Each number is 128 + 24 x the weight over its row's rms, rounded and kept within 0 to 255. Layers, rows and columns count from 0. Numbers have three digits each. The size before them is the row's rms in percent of the matrix's.

# layer 9 MLP down (transposed), 2560x640, rms 0.106, rows 1894-2099, columns 512-543
096:122138067149063136137093124126124139154122096079152083099095146118135160107113113121124130105126
095:144090091164123114106093141134138086122146127132122133119142092102126101119125106096127143111105
112:156142105132141090110075114135168175136148107100113155085147127133095118120172109097127128126118
108:115116185136110114142193174111137125105107123153155153132110137105144105110120135153124193153126
093:128115144171138104124135131119143120174148146181141120118125172101145161123096098141166123140140
099:103137138089135149080178132167163121127135173150068160131108131153135130117156180108130148113121
102:171121099106156125128165114135160120116168123113135144149094164109125110119141159141100108119114
104:182137093121156133105107137133079079121143132127141091121124113148150142136086100113120102129107
095:105129122108119184120114058154122129112110129108150131157154148147107144111093179134110178138095
103:125168150149107122120090119120100126131144115169165143110123109135154088136143144137119137167096
101:124105116121148146118131139136115114106129114144118106124122135132120113148173139126110114118095
096:110160162109100136157125142120065146124126095134115142113126139156134124123136094106142121123126
099:084134093144140101178096137110104126187144122122124128137157126111119132152148099102151125103120
100:096128104127142111152108172125100138187117121136136113099147139135129091161117135118111129092139
096:138123123137118109122128125108115147131131169109162136109169125118098134118146120160133092095151
101:066174117145128142094136123125118155119148142116150119181164149127131139142107143120135126141147
100:112130146078074129114119160118134112137100124139141136136146141154116084137123128150128156054127
090:124124135124126117142116142118135123135121104125134121126137131127128141120120147136124132106121
095:152116131123108127151092118124115154126120123130119143132151137151155125140103147091126102120083
097:106132134129103127132106126089161087131136105162128146135133146077111121097091101143123139063144
105:164132065112075123129122128144094139106106155137101111137166121109134116121127122120155057122162
092:100115148151149175106162119104123164112141180179110116116127085161146152110160150101137123135116
102:125153132102100085179138088108139146128137078165078136137111127112142110113115117124144151122135
103:108094127177107109133102139143137150125136107126087156144136142136146130172136108163091145098129
100:124138154147169128124136089176133092112098119163106121098116117127126156083162133142180133108142
098:154113147138128137121099109137107148116139119115139102193123082176171118113124142144070143109102
110:135154132139132085128094179119136103116153150137092122110152123099102107140154149085082103179126
103:155152137099126119112106116103147145115124124112115148096096184133096143124130123095160168102134
095:123083153079099136144134142098131113141154120141094168168110142103153097113105106132122145132115
094:166143081101147175076157121114136174127112100138134130150138145143125132051134119140126134094201
095:117134135129078143102144151080112097180135112147153129110126122110117129131124094138123126123144
098:122138142070089125154175133179128142138140130145131103104110134141123111110116100104132161114103
093:135126147160100121152097127138114126182174148110149131140101124169147172123148106100098173132128
093:146157124184152128140137122145139150121135159129098118134145129154120088108155186153150127113101
108:162142105152155103121133112149133075078192092153095128141147115138134133128138123143133138114101
092:108109105137143151124171107147138136128137150184145093136124119169077165130153113137118142138162
093:125130148187121146095126157106135102165096145162164118147133127150098142123111119149139115117133
104:099133138155088113174121118141126126177133156117115121106096155118138173136140157124149142134183
101:125136155134158104096103115111114144139106138141093104149113136093150140181131105146138141137137
090:089145124116129135136134108146135184147127076119128116158137154148127111147149133133110119137180
104:115163105105103154096126128074155109181094088146124111078145092132124135133105145105169124117121
102:122148147136095097134106139134126138127154115124154117166103123117143128114113098135124104158159
096:187098142163084141101142132106119128099156103116123135085122131124120129105150111162110117093141
096:162114134092137138113135138105161130130162148142139165155156122124116151133137116146107158119171
097:121108131135111097142120133141120119142129080096149102089118156134112132096116096109130122143142
099:172162117112138140158100112142089129124131108095133151097174139130167103145126086145108104096125
101:143119124108129179141135125085103127158147159150129130093119123151109173137139123100155095113106
096:132164138082109146137132117091114142161117115171146133121126128149106152127124119117160128110123
095:116110152123111157102133145161169104107150134163087102162146140104148155147126157129113170137081
094:132145144099110144133088128097132126160136123131104134122126147154121121136130162119140113144124
110:107131138119136160152124126129117119161121116154098131073129142106137112134170143120123139128142
101:088129174140117111114079144136091090136132081096119206106078127120115097150129160094107108126175
099:174077102131114131172156097106092100107119129092084141136125091100110093172159127117075108163107
101:105155116133138147178097132085126134131137074080159120134115152164097139133159109153147163111160
099:087111144180129174150130119102166117131157123137144118103119135139190174153148163173106065121146
100:129107091146141110079129151131127151147132100160142138102176109141124122091131145113153117093104
101:116150120141101130111097117088139152102149068153143103143115112116186148148091141135119172136205
102:122133151125130128192137147168137117130169096100141135090112145157144151101146153126133098138100
095:108143085143120162156103134130150125123101114153140153155133112125114139108093133124132148128144
098:108092098142129113094154164126136149143104146135110130089164132126118140162169134145175110110108
099:165151087133158128110097135125120162112145114114144135168151115177138134170118149126112144093150
100:107151123146124137159147150107126114139139106158125120171111130139152145170112113163148150119157
109:146129154149150129110147110127082133123133078153161100126156113112123144140088116160135134127134
104:118140129118146110161105119146104135121102112158060135095132123110129108157095121128089108144075
085:125145117122116123138126119125139129136103110092123140110131181151116153123123111118165132115160
101:155124154133145115164125116110156108131172124110150156144142120088112188113150137123135153170131
116:199174106161117137143174140110160149163100126132094160116136126176147096137145130132128116103097
095:135126148112129128123121128109122094143122101170106108189157152129159147106084166140133085117144
113:106142087112122137131066069164140134112107119154151117169133096131107075137165151155092114106156
094:130135173117171127093101183118128097125122133158067170168130123163111119138158138139127112125129
101:052145131141123127134136117106147082166118094109100121104123133092123111114116180109137143143129
107:118155134124155120147163122147109141107137114084132151111145098131153145100114138114114148132114
093:138158132170094097153137149083101134121169115113119149107158108126113167116142188126120147085156
106:122119157168180140114139121085103097127156119114084157155149123133145121084131152152089146153122
101:106121117129127161131140103110140134148104121147088167139196123117169141172138152130124062143160
097:152139107135105112127155151126052154144121159138099136133112112154144160158086104158139135136178
102:111142118138077111139127164110101099129131110167128134122121121136100095094137104133124124105138
107:106111130159129147186122163117143110129104127118135126125131128108101119118112147162145141146134
110:139085144129105157152080124098149112115098151106128089088137152120067171142122097115143103107112
105:109163153128168142129129099132149144132128101151138119146125127142111108135113142096098115125121
094:170127127104105130108152135152128094048123117106092124128103133123134137119127129158126116151125
096:106162121098150138142158108092105160157121110127154152151123153112126121125105117111136130126159
094:150146119135108105158142090125117131116166128162123127139159082160107134089117113132139134094094
101:122145106119116117152137112151074156186130114119117125099163102130158089131136084129106105148104
104:103139116154124115104110170157102122138145125135147112172135124100093124148081147112144101162121
095:089136122146139138117137140147134140155142118147125128140138120141136137134114147143091112128118
102:142138114152081120159139126162189137142141114131119134098135134104096142180182148115099095114122
107:144121132138114173137104153129125132103088096129108138163140109120145186155190140128095117088149
101:103142153100124114140120138125112085098172104131110119151160125132200179134118141149151152134151
100:142120097176092116107093115150148133099110111108090092081163124120148113099130133139110090142085
102:116120126126131122119147160125147159145121139139154102142099108132142139134120152122119130146114
104:140147163093149127118148144108151112125126118127102136110116150140147134131143142097130107126178
098:128098111156170121134117119114171100139086150092130138177192192137083179102152107154103107110148
091:125109175112112133114116133139130172154116137119090113148149122069168142136155137156160143100145
104:138144157134098141145153113164104120101122153110127049145133115129112135131116153128161140102132
095:105128126136165114111164154138167118080133098093105158113138139118149175159147101143167103092130
113:140146189088136137112118159147131149076104105094064143136138163103107096125145114154133123121112
103:109104086137106161152144128116110119113126141121125176146116097137136150166122156158112109144138
102:106075154086141130077133115145177122098130105145106152136117134142111078128126118143112153131142
104:127152127099153112137110136116115162128143149090143139152147100144136136129114181136132119105125
094:178096142091099149155145146140100088151117115129146110150165148082155104106132112187109119140136
102:110093092133133108131174185132138155134128156126102144134152144134117133168148134145104152158138
098:091150124080104115148104113104090132064134149141120133112159139126162120078138111106142048165126
102:104089134196158100125157099120111092132111118116134119135111106097126140134125132118126106127113
092:143092136153100101105128135117103147062174162125128152194162144139145070084155089128128155125135
107:133105146123096150151127136126117105113106149072169089143158100130134136149096114125131142137101
095:119132126089132111076148134130119110156128136132163133110094160106143126107119147131158092119167
098:161127122139139136110138159131138112126111092114125113134127128156105157146133120104140080108127
097:112147132133108093122134170104157124139126148155126113118102144114142122126153092126111146100147
104:145139136153134118120093133121112107133139119136123172111147132161171170134161142122132095184162
100:109125132159125135133142095136106102089084120134102135149091141130098114131107126114133111105116
099:097124098108132116159142135108120137121129112123147118176162117116156086130146122157155149154168
100:137130174130124130152105159097151069128124150129156126112125166132132088116113108105133085110124
105:143102120105131151096159123174121156132120124150093116083147120144127127140130147141125122105167
094:085141129098160159133144122131111091176151092121125113118115138158117106155141126120098124129093
111:098126078097139116127074107163156136111131111136126129120128166107141131136152090106110074118134
100:109139145129138122115119127109159103127112105154118133110098119131137120150147078146145094137109
089:123109137124120138124150128166143129163162148149147116121121154145143192119124130141107109121121
096:118105145172133160120137135139160091129052144128143136120084134153124112158142118124098106138123
082:127098112111159117147154123121125158122106110078121143143119090154129124144125115150139140116147
097:156133165128109148134148111120103142110175108116109080113092136135099109147119136116152089087138
094:096146127163149103085146127103137101135152127106176131123092138102126129100116108144135098098144
095:107134118135131133135145111118171130141127102140136091147149125141147086094150099181142095122137
097:104150166122125160127097136124151078113104150105144081120140110082141148114161085147126145053076
103:198086124137124140072099137124138086136139144154165104163112104118113097122121166125128107116154
091:124120124131135071172102140131120115131120133148113091116164080156122135166153111096119159114127
105:149113098130103132191126097175141157167125148121152115120112090192128172135154158133125106148109
122:109120129142110080109112129110087115018148138132121112141128134169084107149194109088119123121104
101:109128127160156097122109144131074115196108100118140108195154143100154133135152141131154120116138
099:166115170142158152115166132108136148141133146106139150104117138113089129118152132137141143133122
102:119109105143130102128153145174136145122129095107119137146092133102137171100128108126119129132151
098:171129134120124075151123130168126134130157114124119122128153132116144107131120145118120153096119
104:145125110146122104140161094106131095160106172103129128157148143123126110142101079138088154123129
093:111086158137133112099143139118193084127162112136110123091122127131165131171180106086118158125095
103:116146134186137161121080083140186131061102138139155125131145144135157124145099140127144138097116
105:095127127122119113159129111097113092132135133130148134130159151136118136118120121082141107101114
110:163123114097119102212111135115168154104136099088122102128178127071093137120161101145139112098111
100:093136099117107118113132094129056155153116155137109110126126114164162176100094123094145147085146
093:109105100099129112134139149160113091110130094154120098121146155133112155141130127064167159148157
104:087095166164108132129127127179109113093150123106108134120114124101150090119134117154114119126102
101:164127117154088116144135161146131144156128128114094084137119136137124146150095110087139179135102
102:104104141113158127140145123100111133195162151117138152130139110063115094118157113131119092137137
100:116123097138102137083123120099079156094125167109133142112152152098127168169118119101130119114084
104:093153148153139122156127139167139122117145132154128089098118163129146136096105122148123096123129
099:150093132148086136166105100121146153155144147124125110135114136139110094133084129161165146129146
108:146121127111090139162128108150113115103147121172149118116108130120142138145140123135135094102151
103:104128099153179109128126084108112103090131126119126118163118137156130144191127091113147106170092
104:142131113143145096133076127179149111123147158129106158124149162139123101093119132181139085097135
104:144116114154121138114135173119121149114116100141137105118159135114128142123133100124154110133109
095:149174118122142121138117171140070099152100157161101110152096084107124132146137129175082137133152
094:168133131111161122116129106136131130130123140121147166145147130171115140112181099150128109107108
102:129124149137134054125124161088117137122137095114075132068153123107156145114127166122097116127135
105:096131163116160115094147162112098154114137134152145120180157158138145088085149121118140134093104
099:119111135114124108116134126116178165149143116151102133143152122103103133089152105159108132137091
097:149109131122120088112147162137121143173110077138111152093098089153123142109142151143136123147153
102:140141144115105117167115098156112180107165112108122113141141151141143196147113158128135117139143
105:115148118128134117149136090154103129126101116118138118173140177100150168123075190111164146154122
105:093114172111127144114101122144099122134135093106119087178158117142113160109093152133117109111106
107:133129111130145136111163157171086094170150134135106174126153134134134111095162109131135099153124
084:106162147085087144114147102143139143140158112111143117144099130144115134134183061115167156110171
099:121150152149138164104131110138189102136149092126140157142132163151140130161118163084159124092133
095:133114093166117129126140152103107090139129132116112084143126103153148077130103113120103120116121
100:145118098144123153110136154129162154113127125123094128164069147129119112130135076167136125118117
106:144113114146141145166150117120113137100137123101118106140152149127146117112115101150107090110119
103:134118147114131111107169143129128192127123133105154111131127133121131130157139169115124156110161
103:178159166114127127123146123127146113191112135111102140129111174116097119165148132131159098119139
089:153127116144149145119130169115140166127133117104092139153118146121079125123117155107136126093116
096:116124117109065105125125114153110169216101128126136091109120126113130122091143144099122136147137
097:137141126119085156169127138107148132154110132166133107100122136097111184113095148130125176123169
098:085131105102145146118112116164125153091098136126095144182103109147114138121154106098119099124151
097:116104152101158125141089139156104152113152132117146127109163160168100151185144128126121132161121
104:138122162157128139143146110151119132158108136123122193112114123116163095184164111143142110127152
101:134156131136129095124127144135136123162100145116127115131156118093102142123108083109165097145157
100:122090089129121130115107185162157140111100130157124106111157137146146107116056152114162151120157
105:069080154137143100191152145144156109124126122097176154126125157090128127087201115107107120156116
104:170168136145159115159114108133082142096142159142159118100127164139170132132140128114115134113171
101:132146109111226134117104161163098121114121072122128136123168151071123132135138167091154156145136
095:097127149186099147138139113138167145151151162100103110158139075110115104125108115126148163146135
097:128102154148089109166110094153153104131134192170101148126120158110127147155159113147098114119127
105:134102159133149106113163133111133141091147149153107186094117173157135202136132182144126165138171
103:094105135127097107141145098108119102123135104093086091169134100149150114135136139117086096119137
106:146135154151108093140109135129108133137105110152172118136151142140134163145141140159141098131142
103:139084105159105126112114125087152122140132134111122148112124150100133079121152123148141143124136
093:147146154145127092131149126121128132135161120112137126156141114114103140149159116087143104131108
096:097126127112196180120120110135124127145117119159120098168078118124152147133109146130106163153136
100:112126063115117122167182092157127082121079107162173112137128094160162098170130139090142120141137
101:134093102129132117114165140113097141126132184102118141120132093124172143114140185112105116128137
104:136123121093120114138119111124092108126106066145147128167122119117090148124138121149126170135129
104:104105132169110124149118172086102095086158162098148119091111162078134105115096109149144122123117
101:128143114133134122128184086148127128081106111131097117138091160154173140151150141130147152112114
099:090153114124123145102106173143150110128150131123086142127150138133125163119117089102109107147111
098:150153118156133129117073147113159129108120190132181157084127156093137135168100112126116087122108
105:145119113161114141157144101127082113122137095114111175197106101124121128121168122089125163115153
096:137129132112139095098091147099112122112155154092143174110112140171165137152122125136143077109172
099:127154123159129127159139100131103133137130144150178118141135113126126134131138090124123120113127
096:134187095122068126109139123148085108144116144088125121117139121144133115127137140096135128147139
097:119155104104112104163096097121157122134120125129073112128094104130134134130164112129132110102117
099:090164121125144160126151085106151151100126130108116105116163109149156143165140154153132089130156
111:051138124134114138142161179142091133131152169139157113166152140136132114087103144094158121092155
104:161113135148100147114116119121121185118091101133114138107118125163117134102137137152118129131118
098:153140114145107122140144159168107150140146138193113088102113138108154122141117112094140142133136
103:108113082131142122148156080118167125099143078127149130094143128116163131166098093092125179102112
098:148161108103135138111137125152154112148106113095137079117113143092113142108105118168156117076150
094:101101123182151084082167141136090118151183129146107140123115097104122110128116125108146107096182
099:180145109128123130146101144124120136135132136132180105149088172161112078135058149140163113138095
097:125128156117164171099106110117156103172100111132100131145120082130133165148168119115110129131129
# layer 9 MLP up, 2560x640, rms 0.1, rows 1895-2099, columns 512-543
092:108134138129125156121102107128125078181146077126110119128125118134117117109167136129120074173098
107:120162147135168120105105152135173141154142158100118146109146108177090119127125096128105123126115
102:107151118128097131179136104130092152077088119143084164132129156133180126126124179156137148139132
095:104139114090123108146148116106149088105100095135122118087164111085129108099138097140128111140110
102:168075077096108165134148170127096126102088112104158145162114095114122131102102131117152128131170
101:118093145092146132133105151107093134102103163144162131119165146140145111145091094134112141117091
099:140135121130107146133132093132107095115147132139124123088086202101141137159076094101122100156091
095:131155122134126081125108128087087145147124131123150147136109126143137064090143097108103109150120
104:118119149078136110115114077145169098133135113135138127148165126133126113129166126105129140148154
102:106154114177091090120106143121120145138111143141121144110140173125168084115131171124113119141121
100:187108113163119124148167130110105151166143121078124108103136129146168110107157145104119149121121
100:097140132118140160153123121095170160141106127106172082099158135146131153153134140127101102136135
103:101120142135164093066154109176120128129125129120150113156112103117152141143162099097148106119157
103:162129147134118105125108129129117150132133105106106165145060104076157180132088130105105132124150
100:136154131110141097132109124154138138141125114082126143126144177124121124137127085139155127133122
097:139119133121129171114082109109089092126139111106092179116142159134085128112108077093095178160135
099:121128131110103137103147133168109155116098156140111145129117131107152114147132120123133105133162
097:138134163098143087150130079148089193148135137113100089134106097123140118119091136118107147126124
105:108121125148104096172132132171144075129147160079172123095094132097121117099098116149132131145104
101:120101149094103134108095186123143084133124158137104152133102127121076080129090087142110134122150
097:155100141136117126135066119159119133117096091123134128141144176143128134131175157135106115130110
100:120151106115139104108096142123141109114110134103112135123112133117163117140089165120073088137158
102:156117128160136100104135137140160139140118104117090128126142139129129135104174153103101054134126
102:144120093065119104114107141116157109101099128102147121128138153131101113130137124105164139117107
099:174124167135090125109147167191164153134127138160137117131113110135153123092115156139145111135114
097:145159131179081143147111189136107149174135170155109109141098158122111111134139129140111142129159
105:112130157103128122134106121126124129109103094150119109130147149117118144094133090155114141130127
098:125136172114170137138153154138127179125136166131134160080118133155121133140132148133111139133163
097:155158138102108181165127153114134130178088147072143149118120119106128123099151123127125120138101
103:097100118086162096121140120129172134161109113158120145121078132097114109086095113101170150144134
106:150114148104111127175111140142122127111101133138157112117145085163151120149078135151078116105128
097:145128110125158119099083131140119091125123092109113116176167140097155101128116114135113078104124
100:140106100127147139133148121144143128138114128112105079132142140094085114114115160159147129093195
093:172083127143128117100102136133124103150150136127150147079138120146101123153083185122102133110149
092:113143168161103084127157149136143107121098148115137115105137130118146163077122167166110090133095
099:142153115135186111187106148118146128171167102148122205152138142119152087110103107130110126110129
107:144157142156148096128131143114164140092090119150142080093135163137116112177122131145126130105120
100:091129138128109190116143121139180150101113089116166142123133151125125112152136209128076164144162
096:115124120155122170127119132138125152121106127117120115162119101114155118116092132110126135135124
104:159064111092088117158127128100126100124117113105102114130139138146138106153128127118150116100161
099:127116125119126092099176117097162140136138062114077129154116126110139131096138155141109161082075
105:150109117121112126157140188162127141110136147118143113131106135127163103152108107160132149135185
100:131105161075123100179089175139137105125119103091108105121111144128140143170081144130125128138164
100:122145145090126157157122113093143143102124152106108141104120121067143112141124187131125113124149
104:086129109109095128146179137133097140070152112138131156136138183150131097116058137105112174115150
103:141071093107124118143153141122152106132126123076144140140126169099117176127125160063114121142107
101:118126185150129100127146118094098118088139120100127102127131143134128134162100115107183170086159
102:127112110076100101148135105150141109143157122147102124090128188134112166109118174096120138133136
103:099102126148105122152122125182152115122124144140114118115120120106129179123082125089145149144107
101:158119185129127129108124180077150157143170157123131101119143115149140165126152148164140113146136
104:087133152132132118112085129092114131145118137143155101101100130158125123117112089138129132089121
098:115108114161135115078170134110150143109160151100107094112133115148106120171113116095142157115155
101:141122163102114138157091152093139112143100164160082109145145140124115116137124120140136112111148
098:166138156112156151136147142139121141141081148107147108160147108120111142091146140133100153121122
098:139104126169131098117152126143128157126162117113160104132120130131123081143102140110142118111138
094:138131124163136154168138127087134167131107119107080108107103136114151110140112112151105128145156
103:124101153167141107188133161109135113131138112104121126103160116107147104095103166113146140114125
097:081073106136163122131139133167106150124125134131157134117176143079135119128137171105142157144124
099:152085134093096105123117116148114162119148108124124139098145127138132141110131125129135114135121
101:125135125106105143099124173165137117123173102144124107103130137110180100126143139106135130091113
104:116126119145087094084136113121190097099125130094136132090137137138108091146080071162129119171083
104:102167154111108115092138173154149170131115113112168080085137110111073149170144116111103101122100
104:077120107128140095146123138168144145114161118096111102113113123136153166124072108121105127135160
097:166118110163143142120091116119081139117153126121134115086120143100140110108126185135105089113139
103:171118118094188127144092105116128134089099138118132130178084128148102125102166105098132128141124
110:160109099121145095108101125137144122151134138193141133117091122182082095134119100114140155146096
092:128127103124121156085124188124135161114130151123100128092124107116116127142116084092104146149084
101:125160120133111142103162162100116109115133151116123113116123138129099086165184121146127091151141
097:097115131114148174109139132115107168122140120111118117125116105149142139140121110128111152109123
099:110140163140150118125104150156175111143149149157103133114134150118131124130139098129135144153117
101:107105135120098148110134190115137086160098097110094135096128118131113125132132089139159138090116
099:109117159123114103128092123179155101112143125085148119117171157144086116129133095145143111144114
106:135105129127149092134143115117106109120122096178125162123135171130105156129135132123118120105159
103:124176087116154100149094122113137148142109104109133162125103091100169120130164146095113086161164
099:092123140118118122120122100155154129118152114136148099117129124149148128174139108156146190169119
103:096167122143101156112127149103120126116173145142126167115100131151144129125097151092117091132125
101:140125131095121113123095143125143140134165111115173132131115147114138115103144099151131115109155
103:113129109074116168124103116071130102104102157110121140123158131156131131116139155175075138138081
100:137153127152106107139134086146137158133117145158108155128127136155144156156111099157169095132112
092:139099121132078158124169114110118113170137132147117088146120136178094147140138124175131119144089
096:131159106144127137121117113157127130129123110148139113122139166140152100136152172095104117090098
097:075143127114127127182120109106125118132093128104100167073141114133147091171148132140148130127135
098:122132140131069137166159129110130174133074129168082177086121125116103106122115132085133138103041
106:091142119118156133105120126127131138128165142176120131150116171077086137159158127107143114166171
102:114109136126133122139126118081111148110120150142103121112143118153154130156168169145088140122138
104:154116130153121109106141143137141165085147129139121126106076144105132140146126112152149190126125
102:115089119139119131148148132134118118099139186098135085114156125145148129135107161091140154118114
100:123086128149173114140128131088112099149118119125140137086110141130110102138148126087172142121106
097:134114120150119115094098146134096109161169081133152135126116119123119140137127125159135131113150
102:167089147097138153117130142113090116078163093101149130087124083145141113128088103161167139138119
109:173098136155154132103059171117137110144150094139112124146126176117160157128183126140110150123123
101:121125106138135132112125128108155166135121123088146153155159211130120139147126119136079169101085
091:156114140182141164132129179134101090116076092145128112133127154112156128146119147142161109137140
098:109122137136143141131124129113101082105136116073116149157110145121147145143064125117142155128116
100:123160120099164127098131142162133126165156136149138084134073131151110156119124103106129125096154
102:127146157153119093106135132120116085099102160148096130118082142138071099111126131124091147093107
103:119148132123162142083105125100134157118122115105138125104093117136140154165125127116071107121161
102:130168115106160122116114097133124159168092137116096128108080130133134153164154145128095167148137
106:123125154130101098120123106127123137144141111141163124084146087140164155157121148171119151055113
096:148122152107120145140135102097118125099104111152125117081116186142120110113133127151139135100162
100:138164161116160128144149100114159125152120138169157115107078107106146118120104160120121119106127
099:121113152170087157144128174142175114134132149138159149116124162109123122148146139144170177173126
096:093115144102117113153193119116131105131147115096130168109051130168132093151101151146085148119184
101:139131162181163098121129131093113177152134120156141146077119148155129112123136122123176122126109
101:101109139130104103116100111100138116118123169152131055131099130155114139167128123119173137136102
094:132137143107128138169115108150123134148146144131121133133128115127131088112145098107143114186165
112:150109130140087136133106157138167165111122119153164107136130135174151098150092071097129114154138
100:083117129120085134104126107131105126146125080092105124196151074156175097141154179109113122184155
100:134162086121145117113116113137146122155139155121143098123130127146173185148100112179130171101158
095:134102144118156116122157082106141115130151113154144113153083150146106167141115122101100119103066
096:119154159124139133165092109082103104162198106080187148115102107145109129114106131102149083109160
099:136120171165105139183084149125117100101126152174090143119109084114149117127139140130115084080133
104:148100143194141096172126113163175092156115123132129105128133168155128130169144115148119125069143
101:100089146121073132109126126142087130145125100113138136150134129123145120141096099133149071166117
106:142144145117150126144099142119145147122110143135155122110079113150110118145185135151135150121110
103:090151131142110143117127135123124104101147125113094156116141148134099159124143125140179190143114
099:137150130160116097136104154135149198109115156148124131075127136130128105084129152092133096109157
101:131111155159132134110153122149122125109139144125161103104126098154160087188118113153115142119131
096:097176152133142131097124182144118123082170122178156135102145149144181158122168190112141110127116
101:147143123158142083132082111164091112125121120141122131119097136134121069162098118127135118122152
097:135133111125127121095109118122152149130140108111131054117180141134138132135138135157117153142110
093:128104101111130119153139148116135098153118085108130132183121110167094151145125088097128075132127
101:119120110157137145135184119151142162146120127137117133190162083146092126139111099112140218119149
100:091082142143119127134118177135123111154111113166076133115103139126131146151160187113136166129112
099:122134164162139094110154146170116127102093099101108089156114173107144126145136102119111145114144
101:096147157095109152147130121130143100082130117127108146150152093132140159121140123143099104128153
109:141123154136146136154103164097068130066099123102135118136108117158065150103159145133112114135104
097:120095159124127103156171085107090155141141132152120169095134119104143139112124169144113122122127
099:127109126165163099085138121116139132137120127135104135123098163123113108155117121144138125165112
098:198080112131147102161174146130122105107124124111132108140170106147124148145150084116108149147134
095:153102130107119124133072154093128126121104110110140142099145123139142129066093146134095126173129
101:120152141141155111117117162142143127114145182095187105123110113097129153097076143156141149153119
098:120133089114141113103112122108138104179166126066125142145148146120098132130107129106176130151154
104:122134151115107167156101125072120125172109134118147109136128138126120130168116091157119135177140
104:106068107158141111136116131150124086158131105116114139120159160147160072120143129083117139136104
108:133100115160119126141118109163108190144103166145148143081127134162130064131127127102102172149104
104:122142139084180081129130099144124163132175147118135113069143181162148136113147133099145110112135
098:145122108124119119146134174104140106122170131139129135116134122152121149107098136124162142127104
096:152120140135124136079153086141131151138158133169144138129113118176122113134131134128142123118161
099:110155144150141116116143113151129151152100152107064142131188115119132172106084144116147135139110
101:095097117122156079105082102177163167135151117125061138156104162101154123132092117104089122126140
100:136136088156123125118139137131150157099077105105146126134133139134157146113169131122126165127118
101:098085155145167141159112127119146152087136105139124104111123126122135187165162124182120101139141
101:119140110148086151124136145106132137145144126138130119121132126122160120142139130119094143142123
102:185144125112112135159166136107103062089125128094119142144155127099141123175125145098106122110098
099:131124133138129144128161161156156135077144106145117153167109123158146139161128118142132153120106
103:096129073135155090163137137165131150129128121165133136112127145132127093137156100119116155153139
108:164111139120099175135138128125143091112143142123148131126088142174157134130106137145102172156150
105:157147149111108127105149132099113153123088066140144181097127123131117147100104166180159131160084
098:143111131142123117127104149096175159100122151107143112113125103109085137123136112144120124148122
100:128153134122108134096127138129131148142152089086141121134143156112142154169111128120167132113137
102:143090146165174117117121131101102107185130114131117122142117123139167117109151148115154102122101
098:152120111133105119153127116069141116116132133112133180150139147175097132134091118135125109135117
103:127135150159133108108140147161135124147110110113137128144106112097108139146140096132084123129149
102:130176122088096104157110138131162129110131126106107108134145124134098107106117146155115146109178
106:096117144133088104103149159119093113207115155131108149121126146121154149144154127119128151157158
103:121130105151137155137127146142097140107151139125140147154092125148110165177138161100162142131116
102:117171124089086140106108153112154126116164156166099145119113153133170148143133158092174092171124
097:177122115143144101134126139135137148097149163157159146135119164120143070123132164096087126149108
099:103122117101132088153114109104134123148148137078135092108097160102126130134107106122111135150161
100:164141121157170128085145131107159111125127093091127120183136166122147131135126118114186112141076
094:084144103148179128125088150163101135121080140112174127099132204097113158112104110116144159133113
109:136107094103109117122089127113107128145090134105141095129120125124118162116092138161140126152138
100:120123149149120114111075157117157097121106135146131105162113083075120133096143152121126131146134
101:100052133136103120112142123150109145118171139140212147144118127123113119125127179119121109169147
103:150126146165132106145138111151123165134189145118148121136138090183124134167187120145140087117143
097:093124165174136161095167130159128136115125110132106103135127157147148118118116102147174127121105
102:135156116145148113111154129122135117079084132158137157089155112112088175110163129123103121148093
100:130114140145132158125117093091130124123147126126116157127103161137119144135123138135104111114116
099:138122147143103129136180128161122096117100106103140117081165166110102143131135112118112141126139
104:114116142161123147108124107152114147096103108091107148125129114110118109154116146175103094145164
108:117108133139110161129113106081138148175106125136146089142115173108151150097081133127184106155183
103:126112111134155100072104155138107169161140130146136127092138119118136126148110123155121155127112
096:146135156118137131105134125100172117112129156113135141137150161159140141121100092142116111111157
102:176163144134153136106113119172138105120142088123142152122145123172133130116137176137146111120176
098:152144099096101116165181135108147149171154117129079100166105126158117119112143100122171118142113
099:133124126110163144114148158125099130123120092150173142153117126147110124116117104111125157123122
102:140107131153111096155172103179124119165132103157127152120130131118066138116119117135154092119147
101:135100125145102147158160128113149150105142113177080162126115085121127124160138136100119090115131
098:124049103133099115149150132129138117130122157139067138134111095118090113155125152098155143144082
100:158121137143109128134114116085117080127149126133138100154081164159091142149101119102143119104158
100:094075145143101131170116114101110120101121115179130130109104133113121107119128141100099099172121
106:115195128141130127143139141089135132132129104133087114167136078110126161132141104090135114111098
097:146120142119140156118125136139173108155146144124112152108113112112113140177130142135080073125107
100:093112188121141138090121090128143126114163123077111129168093168120081131139144128139070160143095
100:091145134139155153151101110119119141138133128119116104129065121138149118147141143110176126144138
098:210141162150132110120105185099109074146164096189136100124137121131126146134107138101092144120110
095:139156140166128146084138141113153088127124119142143118143133127147105146117095148144074110133118
097:086128148160098132164088140145148074118106144102131107109142118110153133106124173128138137161103
101:119122111159101090130174149134090142175117131131110105113109130174160168113137152124151136166127
100:107151118169186090127115162087155111149140111137124165085104129131110120132107120116093115086141
106:141144092157151109127122110139136121118127115168156173108108137128108104146117124120093143155125
101:154138169139096154139111178126115100129127117117128159135126103092126150130111136127143105128136
093:153122124127116164179134185091098080134137148140129134174127123141136115145130106090109117132133
098:128124107101193146141107157086092146117122127151160124114127128122145127145092125131137105120115
097:129092143095143115153130145123090136149137138131111149131139116151120090128128118147157131132126
098:142112126127123099112178136132147084176118093159076120128108131143158121183116131121150160141122
107:094093116156118134114142143181136113090103129137128121123116100131152128130126147088097139103157
106:145097135192112114156142136108113114117142140114129128099118096103152140121159104109132110163118
099:123155126141108146103096139159113140109136138131087161115141116122145118141166135153107129088124
100:168140166122144115117092141144198110140105089116129142131097141125128124089148153126119118157091
099:146097153141137161087155138128151155111132146141136139109144132157141142156128144144159160125130
100:137136159140139124116139146107130132118152117116149112156139158124175133129112114117115097147144
100:113150128161094115119109152143139120116050138110158100142150155128118104121081144144089112103120
100:144131136113098163129143175144136152126137116072149108103145145139152147113086153141108163140139